Each number is 128 + 32 x the weight over its row's rms, rounded and kept within 0 to 255. Layers, rows and columns count from 0. Numbers have three digits each. The size before them is the row's rms in percent of the matrix's.

# layer 3 MLP up, 256x64, rms 0.202, rows 105-255, columns 0-63
093:143163123130080109143068141081176133195085171090148124139137149135091106156138075154145108167168107118102123117184209113141157102120155081104157148109118202146088157133117083143118081101146125
120:141099116174112148133131166111140166153114130117123108087082190111124149196134115146107112132111088122183071187105091182151135147062177109093108128138148167121130177134143131082090036126126134
099:085138133092142124158203061121173107135139142142132097172111037086108132161091109098113172140132137112104161125117095125139155161080102112179191160152103113143158136143176120120168145061107120
101:141146151115137115113152069105129091106111099168170103092098115105153106126118138132109133141139113084135109188106077157145139206129159108204154078174105118132084104139143166125155158072128220
077:127135092155071119111148139158114146188112135157084139125091157141180140103176155096114117099065090133147104148116094146112153145121210112060126107140101141109163174060135147098130054124175131
089:132095046099152086105127109122062173118124121177153121125146108153119151143224144175105155126071108135125142113149117109132081130154118143101124121175137136195102158068105120177104145107186125
088:105119122147130064117107121098143105153123116169112121128116197145108145127097095113083152152083181122165162165183141148171120113099097141184167110041110071140113093043163125138125150125154148
111:081129126088139084159182153191092099148130164069159163164153171121173127180154078151127110132145160073093138166149089118154148137148139119137135116087166132146082069060132142103115158085126109
113:113075092136076088113139163147124128110182142067127103121123121141078123171153135079156081115151112138217185099156107140123101135119120148132158085090178132171114127139183130085126146059167138
096:095081156135105133186153130176117067122126106123197111122126083087140123108176179148141065119141126100095163177053097111107181127133094152117130098094183152120147140099140130141092152079171143
097:133092142111097121113123087163118092109155089075146066066097118065151120105133121104122150165052182157129151126169085197136169153136140097160131146134143106131089163087133111184141148175113164
119:125128098097115096143115139162101080109142127116109165150097123146119131132149159133126134100063155072139181121139063190158097178168199147118158162057126119140122115110192144107081183086100131
110:087146118116115114141186125136127151112143080126092101132178043146068137158105172111051172167146107082202113113138161072156132145087119140147089137137145132152144104151142127123110145173190134
108:173130135126080115142162108150068126126122105194120093122136162138126119117128131137166135106084104142153134155129164159119131155110107102085129106087114151150174098123087238141085051210137123
092:118145109115162171123128148070139114100148111161116140071143097090133088157095100137100104088127122128159148154171126141158157150106027089196152192125098085150123172151174155162071135112121136
092:141116165125092121112186139145096058124125006140150148115123100062144116171143143129122165134131156147126108152124126159144160183112078145144163146185105116094172109143117111151101089176086143
099:046127086131123125157140143131125161123106096141127136157043179101138113116062125168087172106092181119149128111114117141126180104093124114111152109187116121134107160068154158101107145185154190
096:117128121123125119159127146207103135125100187116168089111152218172127126172136115093152091146077117131099119126112206132161166130100175140110103110098174080123105172145095118094065091136142137
090:160108148157079133121077102156169157113112085145121132126111059153114125105179160141101137173119085129171089178107083136138147187099207073087178098134133118091122120091157095162117169120106135
101:156072149133142155144164081184106092155133100166093102138139128087124102174148176135094134113096107100129137123151127150077142151159116176114117169156052111087184153113148032143087099131130156
088:127080038116095169120088116099210102142127154176156137095159170094126145170157112106161105106151117156174082100114164179125127113133177127126118119110127133114147181079087097094109101135152177
105:098168145121131178191130124174118156153161109138116132077118179150056154101098144104125120118112098109077147089065134086104134118115175129119086185138049155149111153104161098170184146106117122
112:122080140122136062135124138163149153126101147122131074146146116170140191162149076107071097065100104115117125171129081156094109180119188150129147141167145134186167120109170053100117119103138150
078:115111118125071064157117110153147147139131155185175119104131132193135175137111089164083086166143228145088121080081123088145121089097121119148101146108120132129114113160153144117185172130124081
096:192115179120148113134158134158143084144161132158130075140139125148114142107172136134124184111116125101047125082127109105181131041116131128151113130109136185151123062133157067125180140082113087
103:171144145132130074103118226158129072137130120150183109110151183139139098098169132097134109131105170116155106173125147168177125059069111064139146147127111109148135101121079100113072118147118115
097:134091123119143139199142129114128102121148140209174126079125154121075112153151091135179112124077142150126122092120169231163156107111159174145135147116092103173087155090168097094137121120110096
100:114135103086181093155072121102180153163119158143148112074138184161133163112141131095106080131099100092145124141197171162148127140094047134130088179121103109127105153181133081121090115143161092
091:131067171159163200140150072143104102125123121185103106087140075143092118163178085158116100131105144143079129103107151128091133139150184072131161119124105080123150188147133081147123190117148146
093:090114195157076103136086154176150043111134142107151079090113204132125083179133102162133175155111116145105117115133130104080106159177140114096137168114120145172117102157131096098095127074108112
096:089106070087114107153113118123149141106134135181149128148184093187107102145198134164133122139144089112124100105178157082146117150151198138097110100095086100072137127103136097110068186176106106
098:136128176094134164192063064110107138178181138120134079167093110119117101171086104169146102146145118077185152131136145128159088117121168125121131107137094124090102116107059105150098154137197140
115:140101172152107092138100110128163106160161165203146179135159122142109113104123126171152103159121119119113122147120114139180077092090135136097178186136081056117134147171150120102054102137068173
091:082147141136106139112178159180099170134162127112118060119149082124091084094108190162130097088119104082186114145188162117141127079126108176060092120145115178090154158105141125133138138101163139
105:148113213163093138136156122117132191143092144183128078149097166128106109150144092136156075113131112113103160116153207084127101081119094054154135079135127171136128072125100145119154087151143125
095:099077149169161138149146166108053107155101116080089134098133121131138128115081158163117162148134132132124116100118123122100162155141091124187133105112085193081104064146113176119092166104212163
108:109131088137150129131134166115101144142127120175157076082097190175094042158119178071142119152111079176142126124065118172119118103093082113153140172116139133132141156114125120133142195070101150
094:125080160111071130095149135144143153156101062093142086159139054126138124080108098124138115144153114198082126086102111157176120118192185174101141126127109136067095125153132153164151170133162145
097:090134135155117146151139185100181144159110115063089153114130054113126092089119122096154133119135117051125060151154179159116130091096175118160173126143137175150100130072109155136085162164100134
095:133116105141122132146100159113153190112116119173083098112208121099094109146157072184117053162120129131141125142210187095161124088132111125105146117090086126148136154096153087131138073179128124
103:099152104080196145123138156125130085120069127098109116108149115161109093152120162124099074112097144136075144094127111150062182146116144174153154216107113122131069192124179131139132155126135087
122:136162117144130098175133113060147085185175099150130161112142111128084106150100094158060156131125104134127120114092096158084153173144128130199184132134115099167131139182156127052110159084097106
134:164122114208104115177129189211119147174121131095171102130132136090113153135112109149156123131151090121083086157178122131130143127129181069071092140115115126131131158127096110097045109161133100
094:161171159164103105085090134154093121108101121110116075093159100115169119123169126099151128114058142191062096160154125136140149084130184122091143137132152080136127202069095135161157158117169135
098:147088101120136029134151124150162136130105162133083083131143141122170158178148097115110129104104087206107140160109138110092124081082195114119129163137103122123214172110155143122130120157081137
118:113190081115050160125204121135126140156128115099148141194142109103093146191172094132096149118124146050077140135093121089107112134105141156184118143128182142139136104083178126136097111125121110
090:120163064130146123108095151072113122132110149108197120081107183100130163181136126133105113098093150135137175118120089135116134168142144069215129118164105088183100113092086187107119152153093130
073:137142138128071068140166141170139163139119098124145123103085147117117130203087128098165149158141124091124156153114106154112119139085113121108136171124105059130143156128084178150174086160030184
104:121089080069099156142154089085144124153112184117114138152126127133098121192132110151087101151121159058127113085149188136112155153107159148159159113140116083121188174142103143071098083155146064
105:109198132125072118201166123081130095109110123153118127125114098172115129173153114149122191117130169097131164151076116190051148116089117113122151170134130121167151044118145150086116156145128129
092:111142109041075130141092126079212112138131162146153130110139182094097128132103085112146122058151121161159144106205124134187112128124147112103147093159105154174173151124141095147128124116112179
122:171155164169096162158117145145113035101161121138175101087137147114041109142084152112116101118134138108145140128124131105171072154105138132164156132127153110132097169152140151084087149133087215
109:149138112076119125138163157069131124132136106204152119134038133108171154165078157194136153130114142117082164104130158141143127078108143129140158082162106165084152053130118176113107154103100119
105:139179106092119115144180130116197139134079139112125092132164108104146157106151144161108113096080103129092156055132100095140094098137158114124108077134104118131144191196100189089185154138178106
112:130109160180149124121112074175162146156072091092166121110147122092121161127139090207054069121088186106092135128145165107087146175124149124181159105147170136135096104092137092133112137132161110
103:160127138107111066098170150122174165102148131205075116095167165193095103127138153106077162122073081114158159155133124134097178118124126120136117132060164144114117140134189174090116112081129121
106:185156191135071127092123172168140084178090090157089167136125126114098151117121111096097174159107157156132127160121074116142150068145176103095155142144107110172086115105092089119065142163112162
113:167120121127108087129114125117165163121088134134144130072119205109148154122126088147138113091101115114129098159119172183159127105084117097101088090154126186190195121190117138096126059152113186
109:158175142085149110103163158092181121163142108132120150134173139118028110124128140092081150149105157211094110122123104150125164099107135140138088090111084163169075126115126161196140165096121115
108:100160124150183092120139125137148130093181163123152115133152121111128153177175128144161113075097172119056117108124153129147043096148134125155084163153145184119095057072093156150124118092173123
098:159113172114112117100128131131153070156075149181147113111134199160061073149150116131092156143189112118129121114156112130177164140150139129111098101083146133106123191166122094124046117109105185
094:129099127103148091131131112122179150136069156098137138167167180128107183168116098197088102166171114122079110104143180108156117096133123163103125118184136120196113129152082121044132105126082131
086:078127180120105111139135136177088121159146169138219169128095190114108097126086109089126036176147144137124116121071090138120125089129145162135124141113104154170087130082125117177087117132152139
101:060046187134107073121122100170151113118124056130148130169149102137163131102138120127107149120109156138111105153052120127109146159093147125117199142175106083101119135151159181132131166122073154
096:099142180088142177094150101132104148165123128153118106123139069077110092085206152094141138080119135103156137145108089130151133172121159118129111172112101156030137170138106165176124121109156186
088:187152101148083141140115124124151101124072109103210124098122139146126039129134149161145096148132170099111137134134128165106109122156083091128155119103104143114116154210119145144048140177141065
106:105152073151151156122104183147052123096180059138144111122134130134126166136146125117148142109075180134120163114076077120157089131107109180097153160174119132143076142085185139130171151093082153
085:149157183143116114139135161132076081127115139169102126068185101125118179097114092115162088109120173181093157142130104094147066118157077096151127164173085177147112133101085112183163114101123165
113:141072110157145118183085142180122141148123095108131132049143176094102184160085133155102106162122123116145114120175194130167147089157114124076111210117136145135136130174113096111106097155103079
101:124120109177152101128092137151192096147213122104170093094070092142153105186111151121140082133110201129083166097120126148097096158122062164119139140139151144154124115126149124126089111129124051
098:110122167109143115106131126136113088165101101136172104192103184160093143130131130137177135111165135080129150068100136167091157107147161203126184094117113096103103080112091134086107159084186179
071:080119089138097104178141137170103145172129111080082083124124118126093116129103149161127114088136181115087129163145169100155179113122095103149132160120137141205186143101155163066106077200136114
099:086118161090126124172130145129128131091112120118126094144141190045149164151102067163174172112122142100101126111130108104142086154074181087193123127137150104179164096159132137102065134125119187
078:127151110081063103147142108109135154151131160133107111099132128110149142159126110182062102086166133131118126106132165085163129112163104129089161188177099182148197110125130135076119054169091076
107:095125141150202135103145133158153165158075110156096160135124158054052142136116071124137146115148148119105104098108143124150139119097114118125110091174123131221125110079070174153169130097142168
106:093085176098100152183168160133140074113075112167150153112082113119100109129127163117054114101122184139144135050104166140162144149126162155152139126087140131075150116115173076134085180148137147
101:092102116140183120155151166123135126118132120132087079149138155070129125108096094098180103125162146133127144097142162155178091044117166111147145122137073115076094141106126235138160164139128167
118:129065112135129167138100077121135171185207121165182099149123128157108124163133134127096129118139133103155115090108048129131109138115090145080155075163111130104146106182157139172131173051144147
091:091191098143142114092177086150168062144108111076153137114114098095143111149171119145111137156129085110078132176153137178128131150122110094149103156110140212112124083106162121182110161074178149
091:145135182160153091153093109135129106071054106091145082103169150188083136149133180143147132183083127173103104119190146150111158183100123120089135104106070109115103102136078099139140132165111126
083:123138172141112149147124150135179105159122150108091180109119128122103117163118061189153095149148117068079146086161140106077103168172116130150158143156078126035131124112126137150190145115126189
105:121160115202171155187085105101126183128145119125127138117091117075118163125133153135157129123092115091122141158123107141164097062186158135131141118205094088086088181120096123090072154124159159
091:106134152108086087121137058179149137171057149119131113122184158156094104137145125134110058144130141114131170125134145104146072154183171133134109124101156124114139091188119111098057145148145203
091:141148118105081085104111095109151096134118151167187112102113154110117150176119132184058075159064163126138105088116150118169143109092185129101125165136120077171193177152165163120128107113117091
108:111138207156107177161193175136166091153147132115118121141086085134091171153126102118103151102153088105095139129106154119147047108120151133136103132101179178046098091170124120123125152084131121
126:095162119082151123150215101148152158120121094095082152130184087082129147156157111119094146118048066096150169154155111134062133184107128097128137103157136136118161100125146154103160179099115142
100:092130117163100102142103112141124134127185123147130127183126107126127144172118096185182163116116161123137111091113073093125033164148109135127185148173120178070089095139111137074195103100131134
110:124111132095130077155115204133108146150115209140119106140118155117138156125144110064128136067175174158143137116131087133136138114086136091124133181098143150150184097085136120107069161074107200
093:075120100128113124138088103150090135150141131176134138134147122129185091174131163126112118103079118121157137095168138116117142170168117030074162175214082118092145136117094115172070117143137140
099:155144141122152089161058168145156148090156080135063136134132140166106192125166118097164159106118102169124090121040101078131175117126119107090130169142110087136163080095156144145108160093134158
099:099168121110109160111171141122113150107125106068101108144129095164099159121224138101102163084126099110125107130140094103120116191117130134091137088255131152099156096135171114141120109129138127
080:130139149124136092138163096158110112129067118143120080143206156150087139113100092173177117142171193124164119046182158170110133064143136180096146168122088115093117131098107129103098127113138113
099:147104159127120131122102139146202174113171113111084169124137134166122120121126111157132191117082165113148153128105073161153108091129122082123134100102128105067125142115117175131155245084077134
103:134101109148094166177152134138113155168122120133145169073149121064059184140138114164122115126120108153089098121191167090166198146150092097153091100086130118145132123157082115111088098172165084
098:118033129112104172156081082129170106164133119149188102103141149136155153138142085159144086132118105124091143128171203133150126202088174139117156078073084106127114129090117096112140153124136143
100:081099103142153116132142071139128155176077119160163147095108163175149070163094140164155138158089138122113091095076137173110130128117122201083127086129085171109116084187170127100150138083158129
118:167107145118127145118169139050152112151090150097193130088166158116125146129120094186164146136079098130160146170056103136114097091069130101149168143117157119153155171149131140140063093083091149
105:146119085131103086121127089164183166133100135088106146126141111133103080141113196171120119077083186094085073095134197120151132100173186206084128099121119135138131147142123162147161108150133132
097:126148143076163046169186124084190150162108105126115114120107116151175105113082121110115134113099116105125138132155151144130170137124115131184160122160156098122086106071182083177089103185102175
088:110099142094134145114133117142071117138093131092109123113098120108091071134069118163148090160082129113090121098129155154122192155182170155096177137205112120171170134105100200159155090170152121
092:126114154106132094107106132174145196152058105099120140158072213125098187119218156126124138129056094124160146094154110139099167104125142129129156095139090139112077097106126153122143122163130120
107:063115108132127139134106141178072176099081146093073130089133111136094129136135152136138089089101089149095142127108086075126170166112152204104117142117125190122164133120200203145146141119134155
098:120124166116119153124087133076154079171138136077121074122132146129114133133101074138123131099134137062104154171165134099175140159045121100181177128103134096147147187114091170166145099149185163
098:096069122075109107146116100159157102172080145145102070129118181099189073133144141191139111092161130180166138118092133164147103125111185099100133150066155134144132141158109139071094135097166137
100:145106173162147100160114140150136073165124130082189099108112147113115138128132132122165098171136125105130053130133170156094118105168169140058136158200126134121134160164123080137040082125099089
109:067103149103151149170137166144129135136040123130171076127147142135156152141205116128124126163129116101075111143087107120111192106154168169093137162078075062136134120161145121096117155170099110
085:135153124143102160155133194176177140125088090115125118128176116115083114110070135211157126167103077148082137122128124073144113114140123037106131076149141165113156088179111111153137150152103105
118:141086135150120105132141107137145170117133095117151089075116140236080138096163157142151131162066130112151117167112146139134167145111066112108123143108116086074138087172182142083156148120145060
106:088128082119122150177125135173154148113111154114112120106136172111101170184125125178061132113152124110169063161155127081176144140094110116111101191148158095128184173080126081082087157117117164
106:143160126158186140183117133163120108103164141111151084096072110147139151195144139136119098089065123072167111130146109060159104118117114136101119160160126151091093125126193151046131173142122160
091:168119099092091145126116120138184142158084121163141138077179155064112107115073125154165074140168108130141140184126107152145147136107160106129173119099117128137193196135121126161057118111091189
106:138151127124081135142132150128120123144106111125100100076134152093097145100148092036126142138089168148138124152105105157150149097141073153135116149090119047148170188145178163187106183087161172
096:126168175104116091171088168168122115092196106055151056154128127105176160114101164096138143131116151116141133094092128110179063106118167139094116201165138156120101113159141143108111124103084136
092:119107173138190133142164115213120177139144137097162096127152116135091172180142106058084125130078137060109111161132169107131147181141156109122092144137114076114179085096100127096126161146099122
105:143110133090139074108099124096132111077126141147126069180102153161138088159148155056188185124077141149152135127075167126148127112072128147167188128178128109109154124146130130120092079151130195
086:101140215152100147112133129172196152114129162156100109134140129146079063129136122095139086100110104129119121020143168093135105066149130099153128103149084157117136137145157102155126150115171178
107:086130192117157146116143118123171139124178077155178106147123152131087058163145102133076138113103123136086097067129157108169156153152116147104129103144093173071136155169172178130166165098121070
106:137086139092108148133117088109131133136152087126118099140161139134146160110127138163129132070107076126077134133060121097157107092138124091128130176153144174198164099130172155230130119110073193
083:083100137144124124123129142142163158138130072040159146111181114100158168128192140165135096131144154105152103124128176139112137114119088073145112055191172162139102126099081056169145130131132140
098:127117087123148121107088132102142171166153142122089109097111100089103137092099128218120144115141079198134129095179159088160180089170086153119182123131140201102094134121095185148116114108128146
094:168142116131078097147125091093136130150128132094133121118195068129088088144116132148058133064174144163129162129161114083124159136106094161140154090145124199179125175069163084156163100138126106
094:124113132150116169184153130175145180145068124101106131142170170139161181153143123134080105171117082168104149095068153102101121166127167111136151161082113146134067114071145127135119154064076092
101:130025070135096144150111106132131132169133142092155091141102172117120138132123121169174136165151168166123115164132144185109174105073087141155205092131105113149107129097081141069127131115156090
101:111100112174107127132194090172083140117082123131079079120093096151148099149126196120095116045127150118164117126129145123125144160098150140134175127082148093078166184099120167095139136123186175
100:114093120136131147194179116107133096154167140162163147063128092098154130126104125216152157106117088163064054127118136135127116141117154108086113120169174131134197133081110113139064115136120106
111:118143104157164158128100162078214112148135060147126107097162131096120106145099139150217147128109122155139096098103110138116108085125077172143175124141141102080132170199111184102110146139096143
122:088131156111142115149167214123097119145143082114151134178132153115098104166099105104053175167124096078095123127124175141169148146131089140169113122116151167164134055077126102169126157101099168
121:141078140109202074080161173066097119127177126126143118108123096153103118130118081177191145120110092128106167086148123123139109103123135116201133113178076175160173131135122123088104130176090125
117:141124140117103127154178083172105133150116049136086125102189108134131129141109113094122115062140130110157172117150096118178063138141204098126175100101156131088141142114081107112165186129166177
091:069160127062119167151193157131119135105166147071143149119113073150149105105124152118132172139106154112104079080068137079111181157124090170115121098197189113119112127124174146105129146104165123
106:097127164150107130083151120109143129135060080064107151111124058185110162161124076106130143118144141132106106141145095116122179182156138158177185128200145149122114094099166109074086164142130112
094:178124084118126095094148101086116144145104125106152053159113094163153146136154171122142126113116144148117105113226066161125143107153038109175164136137111117129160101108130112180118189120162129
090:083110135149090106140152182105123082156129073096168208117167110137181127137083097174133121138163067163144162102152108085154104144101114160115205104175066127113123103107164120118113147147109128
091:174123133120112081150183162111146153179154169158150123141126108162143122093148141067097144073193160112180109137139107151101134128076100088115136090160126119126080136063097133170101077142203131
107:140155156086137156159144099125141219160173084161112121074130066130122139095129124097145073111074058116138115132113114099068148143118105151134139143156095186102134157190169148112166165123108121
101:136143114111106153134176122161108223136164076062111120139141060094110141109110162163179089157135108126143134182131088108089089120102122162124137096092126135106115124152101185083133204132142159
095:174116201132046154109073097145124094106096084107156126178164109107119110130092114178109157167133146106112189139094181119144121154118154160144127139132112137107118145069144162169100159082066101
103:160098111126133119123101119109163093127125142157230096095173156094119085185160103144132107089138110069127142157125189095160101110116160087181129167092140097177123121155131149076064137118132154
099:153181154134149116119127094123166145122111119140109094165150113174097150172213141132054161090051129086138147088094050100134125107125123160093120095149114118094115162145132149094197118149150140
098:124109084115085076162131096094101138126142114127141094119098099187172130172107165153168106096133112118126172079093097123118114161164076147093179100182080146139173133143109222136133115103178134
097:144094185207168174154142112177117137137131083108134111122119025116077130129172142151139142139123082138121122128154163108163162110153109129073156106135096180090065113183107089116140147116121139
104:128154109186107115151117135150127117156153124095066157080139103136096136155149089183197085102140107123045137105144119073118105095167096134122150083158174141129152161176084170090138116150182102
110:112109232099131166151181179111134156141126137084167140151114137134104200073168132136095180147091150080122131153098151108142146129058162169106124108102081144141101079088135146125109113147107139
108:123103120116150114190135073027094172163150106111154130169105053120098180142160150099179154123147114119136128182103135103125116144095105134115145132139114107090113152163181097152098127077110187
088:081127133113088132205129151112072168113151155208103144123080141103119132158171194102093114126066122066129137134094105087122123168123137112126096155133161104129169131091131189074121143149129173
098:162078118164109139128125063152166111164121097144141132128121177044105155150163126190049089102106106187110164170113173104157158106098118125158143105109095139166156179079124133111130122114109153
078:153083170121106117103120096192144112027153170058159125118158068121108149178130129141139123168116163090156183102116143120152096110152134114145133124145130118111084185192073134139155117115152146
090:160102109174128096070086105160116154179137136204107101123169105170058128125163148115120108087097174173188125120141069152131124091080102088121100125149117126149128070136169097146158165115147140
104:154157126115098107172158153132112120083190126061096105095128143154148093171153169145126144105101150058076181118135156103128120104159111062128121110195154160106161072145123192127095144134103153
100:167110146044101103161130138098118114074138115143171072115171171133148138112072161135097085181114100107173075204133115147128170093096123121117164179164096123115162132096146148153122143100090150
081:183107130164115118177119187136123076114153158115240108109116159130135115167112163101131096131092127134096103162085159152160104151078142106152142153081147092157099122103098092140053105115094138